python train.py --intermediate_size=1280 --norm="layernorm" --norm_place="pre" --positions="learned+rope" --rope_fraction=1.0 --qk_norm=false --bias="none" --parallel_block=false --init_std_qkv=0.0274 --init_std_o=0.00518 --init_std_up=0.0274 --optimizer="soap_variant" --final_lr_fraction=0.0
Each number is 128 + 24 x the weight over its row's rms, rounded and kept within 0 to 255. Layers, rows and columns count from 0. The size above them is the row's rms in percent of the matrix's.

# layer 4 MLP down (transposed), 1280x320, rms 0.108, rows 1132-1153, columns 160-319
size [ 96 106  93  96  90  95  94  91 114  98 115  94 100  96 107 101  98 124  97  94 160 126]
[[134 139 160 102 105  78 126 108 128 135  95 124 136 125 160 157 151 108 136 147 100 134 129 118 124 100 117 153 109 133 180 156 158 136 133 130 119 107 133 141 123 100 160 145 156 180  81 122 125 139 137 153 147 170 163 133 138  93 116 129  85 112 104  99 142 118 144  92 176 105 142 106  85 115 155 127 120 171 110 138 128 131 163 127 105 132 103 114 109 136 159 142 139 150 110 117 114 186 117 151 137 128 161 145 116 120 141 151 111 142 104 118 123 125 153 115 143 108 112 165 176 116 112 166 129  94 141 135 132 131 157 129 146 130 133 146 153 133  96 134 117 147  97 118 120 144  97 112 140 169  58 136 159 142 105 167 158 127 112  82]
 [155  93 119 138  96 186 104 145 159  78 140 114 149 167 138 116 137 125 118 119 141 110 127 144 116 133 114  78 129 112 139 139 148 117 136  89 120  77 185 137 130  94 120 164  89 116 152 194 121 107 155  97 139 171 113 111 110 127 138 132 149 102 150 143  83 107  90 128  83 102 102  96 157 130 149 119 141 119 169 138 140 121 123 158 126 118  97 158 170 120 155 133 140  90 122 105 159  94 163 123 100 118 116 138 128  96  83 133  97 126  70  79 109 138 145  96 135  86  97 130 123 131 109 126 119  87 144 128  85 134 147 117 110 142 133 145 110 138 114 135 144 145 151 121 125 125 118 117 130 114 155  69 152 117 146 171 129 188 111 106]
 [126 148 117 147 129 138 136 148 135 159 122 174 134 129 145  93 110 122 144 137 124 159 109 134 136 110 120 102 130 113 117 132  94 133 139 171  96 145 177 104 162 140 132 111 131 130 135 193 118 146 166 179 124 130 137  91 132 180 106 146 139 149  99 167 124 151 131 156 184 131 162 123 135 113 142 135 143 127 148 163 143 135 129 110  66 140 132 102 126 103 130 124 138 146 156 126 133 141 113 161 137 156 116 128 127 137 126 128 163 140 149 146 125 120 154 139 110 130 112 134 131 114 140 124 120 163 147 125  84 117 124 148 136 175 106 127 153 141  72  97 121 123 137 110 145 133 107 107 145 109 100 163 162 138 145 151  95 134 153 124]
 [129 121 135  99 119 124 121 131 163 170 104 131 126 111 121 138  68  88 156 115 160 154 129 133 139 137 120 148 127 152 116 104 172 149 151 145  99 129  61 125 130  96 131 152 145 121 110 114 155 126 110 164  97 137 147  91 107  98 113 139 135  91 123 172 138 141 111 124 139 128 146 105 119 100 151 174 137  86 106 153 167 113 114 136 172 150 152 130 158 136 138 149 118  96 169 173 130 128 103 128 160 168 185 157 139 129 109  95 118 161 127 154 117  91 138 110 106 137 157 147 110 122 115 138 132 121 133 137 117  98 111 142 149 176 149 123 174 134 142 108 176 173 128 116 153 115  96 140 105 118 129 102 121 129 142 110 176 114 132 159]
 [104 106 142 142 140 126 144 104 111 105 119 114 159 133 148 122 143 151 113 149 100 113 107 134 126 120 147 114 160  69  93 139 105 137 141 121 110 159 157 120  80 119 134 103 127 143 160  93 146 120 124 164 108 110  70  97 159 118 134  97 161 179 181 143 133 110 116 120  92 146 135 162 116 126 140 100  85 161 156 176 156 124 132 144 148 121 184  95 133 133 111 129 132 100 120 142 116 113 148 142 162 150 127 113 104  71 107 129 146  86 154 149 172 137 126 121 120 145 137 145  96 103 120 130 140 116  85 133 139 100 144 156 110 128 145 158 133 121  87  96 143  97  85 120 112 138 110 103 146 147 120 129 122 112 135 165 136 152 119 110]
 [140 118 112 115 123 151  85 127 151 124 155  50 178 139  84 132 136 125  95 126 165 121 131  98 100 120 129 115 116 170 113 172 170 108 118 164 156 105 113 149 121 146 140  83 135 122 120  76 136 131  98 103 142 157 153 154 148 105 137 121  91 135 137 129 137 200 116 131 105 140 122 145 122 112 141 118 140 143 134  88 183 126 147 161 141  96 119 119 117 105 118 185 140 115  90 107 141 132 112 108 113 143 100 144 135 105 152 166 134 105 107  85 122 134 150 105 111 145 125 154 164 120 126 113  76 141 152 110 140 144 129 116 129  90  77 148 103  84 131 126 117 178 135 145 102 179 137 116 117 157  90 109 155 140 113  94 115 108 107 149]
 [107 134 114  90 115 114 109 127 116 137 106 109 129 162 119 113 100 120 102 121 141 151 137 150  91  59 128 194 108 175 117 156 139 114 112 108  61 172 104 103 110 120 142 136 125 106 109 114 105  86 120 123 127 115 158 109 125  84 143 150  98 108 101 131 112 118 160 134 144 118 136 133 136 116 142 122 171 139 116 155 121 124 123 153  90 130 140 109 152  98 118  99 123 101 121 106 110  93 135 167 128 126 110 116 159 111 106 139 118 161 117 147 106 148 136 139 138 123 134 119 136 201 145 110 129 137 140 119 165 138 121 120 130  55 165 158 170  93 170 141 101 133 164 133 146 107  90  98 119  90  98  96  92 148 155 108 113 140 143 122]
 [136 134 143 128 162 130 166 145  74  79 138 143 110  72 113 132 112 116  96 116  86  93 109  94 118  99 162 182 149 116 131 111  97 143 149  99 148 124  78 119 160  95 122 110 108 138 121 111 127 106 164 132 163 144 125 114 141  76 164 113 136 157 170  85 138 127  82 132 114  83 170 101 147 125 117  87 121 129 111 177 156 147 155 150 166 136 147 103 122 123 111 149 137 117 140 139 142 124 144 133 135 139  81 121 122 163 117 141  99 128 145 137 123 136 161 133 162 133 132 104 103 125 110 138 159 150 104 113 122 158  76 143 135 141 163 111  75 110 103 118 183 116 137 137  52 125 103 127 125 110 103 139 128 105 147 174 164 128 121  98]
 [128 152 141 117 147 171 143 130 114 135  99  74 142 114 144  89 146 157 132 149 174 129 132 109 140  99 132 129 122 144  90  94 171 116 127 172 153 115 135 134 134 175  96 137 111  99 112 137 109 132 141 137 131 138 102 144 112 120  81 128 105 133 131 105 136 114 149 102  87 107 151 164 147 133  95  80  84 143 143 137  91 138 137 145 121 106 134 138 200 117 130 135 143  80 101 134 156 142 112 136 147 138 145 117 136 103 161 160 159 142 156 103 114  85 179 133 105 172 123 118 133 108 132 138 115  76 144 104 150 161 131 114 144 134 123 135 161 112 148 105 117  98 108 149 140  89 139 132 117 116 145 105 137 129 124 123 119 127 133 131]
 [131 123  91 122 160 119 106 151 130 127 148 116 165 145 124 155 138 107 167 111 104 127 159 140 125 136 190  99 106 142 104 135 182  84  85 117 119  85 149 138 107 150  79 177 149 112 158 112 123 157 125  98 115 149  90 110 123 130 147 127 133  92  84 130 136 116 150 133 101  98 118 130 149 148 108 133 101 120 128 123 124 126 122 138 136 111 110 134 108 128 128 147  48 103 110 123 150 110 120 116 181 125 155 162 132 130 153 176 120 181 173 170 101 129 111  95 152 160 128 105 154 116 128 106  91 143  84 116 154  95 130 123 151 118 119 177 122 104 109 137 113 126 164 125 122 180 152 118 137 107 145 114 126  80 159 127 140 154 106 137]
 [133 107  88 135 137 107 120  89 144 118 112 104 134 147 140 105 107 156 107 131 160 111 154 119  90 111 147 138 121 124 166 121 141 148 116 111 133  71 120 113 175  66 161 130 132 132 119 112  95 113  96 120 177 124 125 154 107  83 121 129 136 149 137 117 132 148  88 128 104 132 118 148 193 124 140 153 123 132 145 127 160  90 122 147 132 109 101 106 143 175 100 163 108 146 154  94 103 151 102 138 130 168 111 112  89  93 139 162 186  65 117 100 140 105 109 187 128 118 137 128 143 108 121 149 146 142 139  92 140 137 114 152 170 110 102 159 112 159 111 117 124  77 139 111 107 139 169 138 125 154 159 110 135 139 118 105  94 110 155 107]
 [123 129 146 103 154 135 114 108 164 139 101 143 146  90 104 159 133 159 156 120  86 120 130 131 110 174 135 127 164 133 144 120 118 148 104 112 154 133 150 104 136 101 132 104 150 120  90 166 131 144 129 152 149 158  95 111 127 150 138 129 125 127 107 122 140 132 134 157 131 129 121 120 137 146 113 103 148 109 135 154 142 132 147 139 142 103 161 105  92 129 148 135 151 149 175  98 100 161 114 110 145 116 103 170 158 157 115 109 104 130 122 161 150 123 144 166 127 106 134 124 146 152 134 124 126 148 152 153 137 158 217 130 132 151 139 127 120 113 151 103 121 107 134 131 144 148 195 131 178 134 130 148  99 162 125 146 124 125 129 151]
 [144 120  97 157 117 122 141 131 171 147 142 103 140 140 121 136 117 114  98 146 159  91 112 158 142 120 130 146 136 116 142 133 163 130 136 170 117 122 125 173 149 157 145 118 159 166 114 152 146 146 152 148 151 161 113 176 165 147 111 126 139 154 140 135  82 123 108 155 122 105 104 127 123 183  89 160 149 145 107 122 120 137 109 108 158 114 121 140 140 150 121 106 147 128 172 158 106 116 135 157 152  98 150 125 145 144 160 126 110 130 132 144 136 135  96 108 113 151 169 126 116 165 154  91 127 107  94 106 137 128 112 138 150 143 197 142 114 112 133 173 183 132 124 131 126  98 128 128 138 119 103 153 141 133  92 156 135 132 166 122]
 [126 134 114 131 159 178 115 142 115 130 109  80 152 158 156 123 154 121 135 116 182 164 145 159 162 145 127 146  82 129 130 128 129 124 157 142 119 148 168 137 136 158 112  99 158  97 116  97 143  97 119 172 125 135 139 130 100 156 100  95 138 100 147 110 129 123 122 173 119  75 121  99  86 147  92 111 128 133 129 147 149 146 146  88 154 109 115  94 173 161 125 100 121 115 128 155 126 132 152 107 120 139 139 134 196 141 132 102 119 105 120 120 177 153 119 132 131 133 117 111  67 149 113 129 125 162  92 110 138 143 130 144 103 110 127 160 132  96  57 165 134 163 127 152 139 121 118 126 133 148 156 152 136 158 137 117 120 114 128 111]
 [ 98 105 116 141 141 141  78 103  96 141 116 111 114 120 155  88 134  86 126 104 133 164 121 162 145 164 127  87 177  79 156 107 175 189 105  97 168 161 115 120 136 158  92 133 115 142 151 146 116 106 121 149 108 131 175  96 123 121 101 131 119 175 114 130  87 108 107 146 102 191 131 143 105 144 132 135 117 132 164 121 102 159 114 168 116 122 114 101 138 113 106  88 122 122 142 110 135 136 102 136 131 141 117 140  99 106 138 123 123 117 151 148  97 100 139 110 129 124  82 158 111 143 121 108 164 143 136 129 139 129 148 113 142 107 114 100 110 137 114 139 132 129 123 153 128 166 176 162 127 134  99  94 142  91 149  80 159 125 144 140]
 [133 163 126 111 145 124 164 116  92 150 130 127 103  98 109 125 146 119 120 105 128 128 128 116 161 136  90 117 110 106 151 127 134 107 150  96 156 107 173 103 132 140  88  97 148 145 139  94 162 116 151 127 140 141  99 116 128 114 128 141 120  92  81 120 129  79 126 135 173 139 122 133 107 146 185 137 117 161 177 114 138 157 136 114 101 109 159 120 114 145  68  99 102 137 124 142 152 138 125 178 156 102 143 111 136 121  79 163 120 130 108 190 151 163  95 151 198 143 141  85 118 141 111 117 156 208 124 135 110 147 117 106 161 137 122 101 116 145 165 118 115 135 127 150 130 146  80 146 149  79 148 124  97 144 131  96 149  99 186 131]
 [135 146 131 126 124 100 110 158 119 148 103 134 134 182 113 112 131 102 153 113 167 115 142 135 124 100 186 164 138 156  88 120 182 168 116 147 131 200 132 151  97 154  99 144 119 160 177 125 136 143 122 133 126 112 123 163 139 120 111 127 122 130 155 177 178  95 123 109 150 147  94  89 124  94 112 104 149 130 113 130 148 120 147 135 135 144 176  77 136  79 143 118 138  67 121 134 147 101 166 120 117 122 115 149 141 138 140 166 160 149 112 137 144 109 122 136 159 142 189 147  93  96  68 143 125 122 158 117 130 143 106 161 105 142 111 130 117  73  97 144 126 115 132 121 159 141 120 160 150 118  93  98 145 122 117 120 175  90 138 174]
 [105 123 135  84 188 120 133  93 104 111  91 139 107  86 150 101 182 132  98  86 110 124 157  94 119 111 142 128 134 137 122 158 114  88 119 127 134 104 100 101 114  87 103 117 110 123 172 124 132 117 108 140 124 159 129 141 139 156 168 149 139 137 151  96 140 125 114 111 103 118 132 105  58 165 142 102 163 125 109 172 129 138 132 156 138 137 118 155  93 130 121 110 128 113  81 176 163 124 135 116 119 122  94 120 126  84 104 148 147 147 172 189 104 112 128 109 157 128 125 118 115 144 112 105 120 102 141 141 166 143  86 148 117 124 116 124 108 130 142 141 134  95 124 133 162 161 107 147  84 147 118 136 115 127 127 135 117 131  96 114]
 [125 113 130  87 123 127 103 128 133 150 140  99 128 126 111 129 125 142 111  99 112 155 147 106 106 152 121 121 156 159 165 139 130 152 151 111 159 165 102 124  89  92 126  75  85 145 140 135  97 137 116  89 101 122 143 139  83 136 140 161 130 156 129 113 106 132 140 119 138 140 107 161 126 131 146 147 155 131 115 132 148  82 107 129 135 120 102 110 176  93 119 109 107 100 135 114 151 173 151 135 129 113 118  89 102 133 134 100 123 124 102 104  97  93 155 137 156 122 147  73 158 137 136 126 146 132 148 171 157 105 144  97 169 122 172 192 170  86 130 114 112 159 121 152 131 133  79 159  90 162 106 125 116 126 115 125 165 139 114 101]
 [134  97 121 100 157 171 165 105 108 136 113 162 125 127 145 117 163 142 130 104  87 160 124 127 137 154 145 121  86 163 128 115 104 107 140 182 127 152 130 128 144  93 143 122 108 106  88 174 139 103 153 142 122 109  92 104 129 150 124 146 160  98 171 115  80 140 120 135 112 118 126 133 148 104 122  85 126 118 162 154 163 121 139 129 159 123 105  74  72 106 165 149 142 178 147 175 142 136 123 137 157 141 103 117 130 157 138 150 158 109 137 124  74 144 104 100 126 131 132 119 123 101 125 137 125 130  93  98 167 146  87 128 202 128 130 108  97 117  85 185 144 158 134 112 118 135 129 116 107 157 117 122 164 132 130 124 111 143 127 121]
 [161 162  99 111 167 128 101 157 134 151 152 174 131 108 182  68 168 150 107 122 118 129 141 131  89 120 113 104 139  91 131 110 184 125 144 126 138 110 141 121 123 133 122 160 130 138 152 132 153 146 149  91  85 173 147 137 122 178 108 189 160 121 150 143 118 127 103 124 126 120 115 152 153 157 145  97  85 127 139 148 132 100 122 155  95 120 124  97 119 122 118 129  96 151 135 104 120  83 130  96 127 107 145 142 108 111 132 143 128 123 104 118 168 103 141 123 147 135 127 156 130  79  96 164 173  90 153 159 111 101 109 137  91 131 131 130 150 119 209 116 136 141  72 111 102 113 132 100 130 151 126 127 139 142 139 128 137 135 119  90]
 [132 165 119 148 161 173 169 124 117  97 128  70 123 144 144 149 165 112 132 139 101 102 100 115  78  92  81  94 111 105 149 129 122  89 143 109 161 100 140 135 145 130 151 170 112  94 112 155 151 110 167 100 138 104 151 164 120 127 180 153 118 138 118 137  91  98  95 174 120 131 137 117  98 117  90  99 102 116 111 122 122 126 137 130 155 133  99 117 136 156 122 143 139 144 163 140 125 122 155 141 134 119 145  77 129 134  92 134  96 144 136 152 172 128 143  83 164 122 171 139 146 120 121 158  99  90 113 142 133 125 191 144 180 179 161 145 145 132 107 172 133 142 151 140 155 114 139 136 152 103  97 116 120 129  90 150 120 133 127 125]]
# layer 4 MLP up, 1280x320, rms 0.11, rows 1133-1153, columns 160-319
size [ 98  96  93  97  95  97 105 110 100 119  96  94 105 102 111  93 127 102  90 132 126]
[[120 122 110  91 104 157 114 168 156 127 150  99 124 143 110 147 119 115 120 148 136 133 129 175  94 157 141 113 108  87 140  99 122 154 116  79 149 116 105 158 158 102 121 107 145 159  98 193  74 164 131 121 129 112 103 164 138 135 141 104 102 138 128 127 132 113 156 123 126 113 164 117 145 173 141 123 120 151 116 144 111 152 137 136 122 128 141 128 153 179 121 123 152 154 111 150 139  86 135 155 114 127 150 136 107 115 120  86 122 157 110  88 129 132 142 106 160 128 177 159 129 127 123  95 115 121 148 142  85  72 154 117 132 110 114 128 128 101 108 145 116 117 147 102 128 121 160 120 140 109 145 146 152 119 147 155  59 140 112 124]
 [147 149 137 131  86 123 140 109 154 100 153 131 140 128 128 152 178 123 123 125 110 141 132 140  88 118 115  92 127 140 147 177 164 125 138 150  88 119 120 109 127 116  91 109 115 122 161 132  92 117 101  83 116 132 136 155 133  97 166 118 118 137  98 149 117 102 137  96 140 187 101 139  97 108 106 135  97 130 104 172 110 126 110 114 124 120 105 102 104 147 132 117 106 114 140 112 152 137 170 125 135 143 159 143 148 112 162  95 162 170 202 120 120 106 123 132 165 126 129 171 104 150 114 126 156 111 166 155 174 132 131  98 123 121 139 158 143 114 117 119 124  98 111 184 133 132 171 147 159 137  64  95 153 147 148 177 107 138 132 101]
 [112 154 134 113 109 163  98  77 139 123 109 132 152 111 114 137  74 135 122 153 120 141 148 130 108 115 154 123 143 153 135  94 173 159 108  97 152 142  98 132 166  97 117 130 107 112  94  76 145 125 148 130 149 122 158 112 127 164 141  90 154 104 104 138 174 139 157 109  91 136 137 115 137 118 154 145  80 149 107  96 123  67  97 122 150 135 139 159 133 122 143 122 127 151 134 131 141 124 161 109 119 175 151 143 165 146 148 125 124 131 138 110 159 108 126 160 150  91  80 132 145 114 126 137 129 110 147 146 114 146 127 128 140 155  82 138 167 122 177 142 158 138 139 146 171 107 122 123  84 135 152  96 111 132 126  83 125 156 144 128]
 [113 108 104 122 123 138 109 120  99 151 156 110 117  59 129 110 172 166 141 124 175 142 127 115 115 143 100 138 167 138  91 109 127 143 157 127 148  84 149 134 108 137  89 101 145 155 125 127 153 118 143 103  84  87 138 154 123 110 142 149 119  79 148 112 136 119 110 142 164  70 164 127 130 150 120 141 127 141 113  92 100 151 114 114 141 114 100  86 143 123 137 115 166 181 174 101 125 124 139 130 112 122 133 151 145 146 163 128 124 138  89 104 102 147 168  96 124 130 136 130 136 127 137  82 102 144 164 114 139  91 152 105 144 101 117 156 110  90 103  89 142 149 158  94 140 116 163 129 133 185 119  92 141 135 110 123 103 122 149 118]
 [131 160  85 144 157 130 142 141 130 150 122 135  76 109 122 151 174 123 149 158 134 118 103 192 114 114 121 157 139 119 153 100 106 161 121 127  93 123 119 121 121 130 111 139 108 143 114 151 145  80 131 134 155  76 120 151 104 136 134 125 125 102 116 141 124  99 140 136 120 107 142 149 131  92 104 111 139 125 121 148 136 120 139 143 148 133 158 113 117 148 108 136 137 129 114  95 126 136 103 147 142 121 146 113 104 133 161  80 158 118 136 123 105 107 139 139 152  99 117  88  71 202 133 102 166 156 108 125 118 135 101 132 162 152 130 104 173 167 137 139 113 112 101 159 139 111 129 138 135 117 177 111  90 142 168 107 161 124  90 109]
 [165 125 136 126 136 141 155  95 117 130  86 139 146  97 143 121 102 161 124  88 120  99 181 121 150 122 114  83 117 133 178 113 156 126 105 152 195 122 147 124 144 139 122 105 105 175 125 148 122 141 151  99 107 104 183 124 152 139 136 145 137 162 146 119 117 157 100 116 125 137 114 120 101 160 131 118 105 132 137 103 122 132 126 139 150 119 146 153 147 141 190 103 129 161 174 152 140 136 123 136 119 133 206 157 131 129 148  88 134 132 161  91 110 113 149 167 114 135  91 132 111  64 120 119 124 106 158 156  74 112 155  88 106 178 100 132 102 161 126 105 154 144 128 142 112 131 160 167 128 154 139 152 148  92  93 136 147 151 123  67]
 [148  94 131 141 124  98 143 124 125  94 138 159 100 147 124 173 163 154 139 140 124 112 142 155 128  77 163 139 135 130 138  98 134 148 124  95 147 141 126 139 110  87 121 149 110 166 113 120 157 123 126 134 124 139 155  24 127 149  94 145 125 111 137 109  94 113 135 165 163 123 148 163 131 122 137 169 143 171 146 151 120 120 103 110 112 152 134 146 114 101 108 121 129 113 149  78 127 152 160 112 149 170 127 138 120 103 185 116 107 168 114 159 141 108 134 122  80 174 149  91 134 122 126 160 123 150 170 113  83 105 111 108 127 150 131 160 138 117  72 144 137 142 100 125  76 150 161 129 156 119 144 166 131 115 122 133 108 128 157 119]
 [159 120 157  89 157 224 151  93 124 123 123  84  84 136 160 175 104 118 144 113 145  91 159 154 116 157 139 136 108 130 152 134 136 148 139 131 122 116 126 122 168  99 122 134 138 109 128 140 145 130 110 142 164 156 156 137 134 171 116 117 126 115 123 179 101 117 117 140 105  97 145 153 151 148 118 173  94 126 125 103 124 126  73  73 115 165 127 147 154 117  87 137 101 129  86 116  93 126 131 109  68 130 138 106  98  90 129 139 146 168 118 134 114 130 124 124 107 157 128  92 127 106 156 132 125 171 103 164 158 103 104 106 184  93 112 133 135 131 118 149 166 133 104 144 166 143 146  94 122 144 102  87  98  94 129 114 114 163 125 120]
 [151 137 118 144 137 101 142  82 123 120 118 111 124 151 163 113 157 133 127 121 122 165 140 119 124 139 234  96 150 126 147 107 116 116 110 112 123 146 116 144 114 125 132 114  95 110 110 151 182 147 138 176 137 115 139 141 125 115 142 146 106 113 156 164 156 156 152 154 154 160 132 159  93 108 134 153 128 129 161 114  87 107 130  98 104 169 144 147 140 117 175 151 157 116 132 139 113 131 166 123 137 159  96 152  99 126 139 135 105  44 145  89 110 107 107 143 105 151 109 152 120 114  78 114 136 122 137 136 108 120 127 129 102 123 117 122 121 134 134 113 147 136  64 113 134 110  79 102 118 133  95 157 140 129 115 143 100  82 164 112]
 [152 102 125 174 182 121 144 137 139 115 126 163 117 170 168 128 171 140 105 140 121 163 180 153  88 181 179 118 118 116 109 128 163 146 108 140 123 122 134 131 178 132 142 137  95 107 119 141 131 134 135  88 171 110 121  89 118 111 161  98 132 155 106 144 113 121 160 107 108 124  98  89 115 111 114  92  98 112 127 133 139 106 140  97 111 158 136 135 100 138 162 165 136 107 113 130 102 102 159 138 107 154 137 136 133  86 151 170 164 143 112  90 150 124 175 126 124 129 145 104  92  64 132 113 110 158 115 139  98 142 140 106 123 137 101 122 111 124 139 136  97  67 148  76 137 139  87  96 137  94 131 129 138 102  79 142 142 123 150 138]
 [144 139 115 129 147 155 136 180 101 139 137 117 125 222 125 129 102 119 125 140 196 150 139 131 140 113 131 142  95 146 139 136 123 124 168 127  87 117 163 139 120 140 149 174 133 120 128  93 149 113 114 129 135 158 146 140 153 125 113 142 132 133 114 103  95 151 110 114  94 148 133 144  84 121 145 147 129 161  93 136 160 166  81 140 130 159 118 116 196 153 146 167 128 172 140 155 132 127 128 108 114 156 108 148 142 124 108 124 130 147 121 142 107 102  96 117 106 146 168 121  98 144 105 111 113 100 104 103 130 110  96  99 130 108 170 118 176 128 136 160 123 152 127 119 120 147 132  97 103 172 122 152 108 143 106 135 173 139 138 117]
 [113 128 143 177 163 103 135 118 151 173 128 118 114 132 170 143 133 127 113 125 168 122  97 135 159 134 128 100 157  88 174 100 152  98 167 160 118 161 149 128 121 107 138  93 115 116 119 173 157 130 143 113 125 174 156 124 130 134 126 116 100 117 133 150  93 139 161 170  85 183 130 143 122 103 143 127 133 140  98 133 109 131 114 148 119 122  88 166 138 160 143 134 113 150 121 134 122  96 144 146 106 112 131 147 120 150 174 137 117 132 155  68 131 105 124 124  84 123 122 144  88 100 108 128 104 162 102 144 128 132 122 127 118 128 137 134 122 146  88 114 162 107 115 124 103 118 138 147 128 131 103 126 166 129  87  94 149 125 115 144]
 [152 200 130 128 144 138 108 133 186 116 134 163 124 120 145 102 148  77 121 159 122 165 116 112 106 138 150 105 132 148 164 130 132 115 146  86 134 119 102  88 149  95 131 135 128 115  90 110  98 129  99 113 110 139  87  96 130  95 145  97 153 129 148 122 121 156 120 106 142  93  75 111 130 148 116 144 141 134 110 128 132 112  89 170 105 131 154 151  92 146 122 130 126 173  90 141 129  78 158 168 146 132 112 123 150 113 147 114 112 143  82 133 118 112 104 135 163  84 135 156 123 154 161 128 133 109 143 147 131 136 151 142 173 124 148 107 154  71 126  56  93 123 123 193 113 142 103 146 136  99 104  97 121 128 145 133 124 134 105 148]
 [138 133 128 138 103  95 177 104  85 137  89  95 137 134 143 154 128  76 103 124 139 155  97 155 178 106 114 117 139 135 100 129 113 131 144 137 143 104 119 112 117 118 128 108  98 150 107 125 138 137  87 136 157 138 125 107 102 147 130 136 114 122 148 146 140 112  92 122 104 106  95 156  90 114  89 162 105 118 122 147 119 101 127  96 138 162 139 135 132 139 133 112 168 119 113 142 156 154 105 102 167 114 102  88  97  97 121 106 120 116 107 115 116 190  91 114 125 150 145 153 161 164  94 111 146 120 140 136 120 138 172 132  96 123 188 108 154 126  93 148  98 106  99 110 139 106  88 116 139 120 115  93 107 115 152 100 117 134 155 124]
 [161 137 164 122  91 116 141  59 122 132 112 152 110  99 108 122 129  97 113 127 158 162 125 112 107 116 137 150 129 106  77 127 154 141 144 134 114 143  82  97 132 122  97 108  97 124 120 111 126 124 131 117 135 148 142  85 137 120  67 115 157 104 146 153 153 103 121  95 130 152 103 146 139  96 161 105 130 149 154 126  97 141 121  77 124 143 102 125 137 152 149 145  79 131 139 145 110 131 135 116 117 138 100 146 128 129  76 155 138 127 125  95 131 118  95 131 145 129 134 110  97 131 102 125 116 126 120 142 121 166 160 108 152 159 152 166 126 170 159 141  93 131 101 126  92 170 121 153 190 132 139 111 141 142 140 101 146  84 174 123]
 [116 140  73  85 125 145 116  90 144 151 165 105 145 102 150  96 114 118 113 135 150 140 118 167 111 157  97 132  97 144 146 146 110  75 159  95 138 112 158 141 170 119 159 112 118 164 166  90 133 100 137 100 114 118  83  99 115 113 145 151 141 122  87 117 146 172 136 166 110 117 153 123 113 140 117 119 121 144 140 153 140 117 104 118 139 100 129 133 116 169 100  86 110 162 151 109  96 164  93 136 128 131 140 108 166 134 113  84  95 151 167 138 143 189 157 122 134 118 133 169 106 163 125 110  99 119 111 138 115 113 183 112 147 107 139 146 126 147 143 106 142 128 176 139 105 147 122 116  92 136 141 126 102 140 147 136 143 164 117  94]
 [160 154 134 109 111 177 127 107 106  95 103 124 120 146  86  91 191 114 100 132 130 134 111 135 104 140 137 111 107 125 129 126 148 111 107 117 133  98 135 109 108 104 118 154 168 134 139 102 152 114 126 166 125  96  89 141 123 164 155 128 126 152  76  80 131 141 126 104 109 119 128 154  94 140 168 172 147 147 128 174  89 160 148 125 108 148 145 177 103 122 138 103 136 143  90 169 109  96 103 119 105  94 107  96 118 137 154 153 157 182 123 152 110 161 120 129 109 122 147 108 136 151 134 118 115 130  97 143 139 112 125 175 115 162 102 117  87  87  97 138 122 116 182 133 164 126 135  85 109 129 161 133 123 142 106 146  93 122 140 146]
 [105 123 112 143 101 113  87 121 146  92 144 149 143 151 166 137 145 148 172 158 135  66 140 141 116 136 101 128 119 104  93  93 148 120 141 134 105  89 150 113 106 175  96 116 167 130 128 161 139 101 119 135 139 134 131 132 131 122 104 125 137 157 126 122 130  94 102 125 145  96 146 144 119 130 114 113 161  91 110 109 118 162 157 162 140 119 140 128  96 192  89 122 146 138 149 135 103  77 132 137 151 139 145 123 156 121 124 154 167 146 130 123 155 144  92 153 114 146 125 147  89  96 137 116 135 100 101 101 169  88  88 138 115 159 138  49 108 153 120 139 175 100 111 169 111 157 146 101 147 128 164 137 122  83 116 123 107 116 122 139]
 [130 177 150 151  75 140 113 124 126 116 133 128 163 112 144 137 137 150 138 128 160 122 162 110 125 128 142 158 142  59 113 139 112 128 158 151 106 119 142 108 130 114 140 106 131  77 158 108  94 161  76  92 156 153 176 129  94 162 147  82 132 159 113 121 118 124 136 119 115 107 132  99 106 153 139 174 170  93 107 135  83 160  95 129 128 148 132 145 157 148 122 124 144 112 119 133 134 130 102 137 105 101 101 122 155  96 145 144 108 164 136 165 144 105 129 139 132 123 135 137 125 148 133  88 121 112 138 114  66  89 131 135 102 148 130 120  83 113 130 137 167 128 152 126 118 147  93 136  99  92  89 131  95 139 112 161 162 134  98 142]
 [142 128  85 128 162 120 105 169 129 121 126 152 122 154 105 132 145  94 156 115 126 169 111 166 114 101 111 170 161 134 128 139 143 103 166 163 105  96 139 132 106 115 145 175 127 141 141 117 150 125 137  96  99 166 147 101 109 146  63 176 113 117 142 166 128 132  99 129 124 131 129 107 142 149 172  93  78 142 139 100 122 101 124 122  79 124 152  75 120 106 143 131 112  91  90 106 158 103 140 130 120 103 147 144 122  99 115 163 100 137 133 172 133 127 115 127 122 164 176 128 163 112 110 142 129 169 132  80 116 120 124 183 119 114 120  97 136 111 155 107 154 142  90 116 101 118 129 121 142 173  84 136 148 176 152 133 128 102  99  94]
 [131 152 132 140 144 151 133 135 129 117 150 112 121 128 105 119 141 156 148 118 124  86  93 109  80 100 103  96 144 129  62 158 106 111 164  78 105 152 120 156 136  77 126 117 140 125  79 165 170 121 183 139 108 154 120 165 126 113 135 146 153 108 143 118  82 132 136 145 146  99 130 168 154  75 150  98 147 166 109 109 101 121 105 141  83 119 109 151  72 144 155 139 174 152 146 142 157 157 100 126 134  88 165 107 110 150 106 135 107 110 156 136 128 160 108  93  85  88 153 137 159 121 153 108  97  74 138 187 118 150 171 108 171 153 107  99 138 158  68 164 117 132 114 106 140 135 115 129 143 113 134  89 145 146 110 167  92 123 157 164]]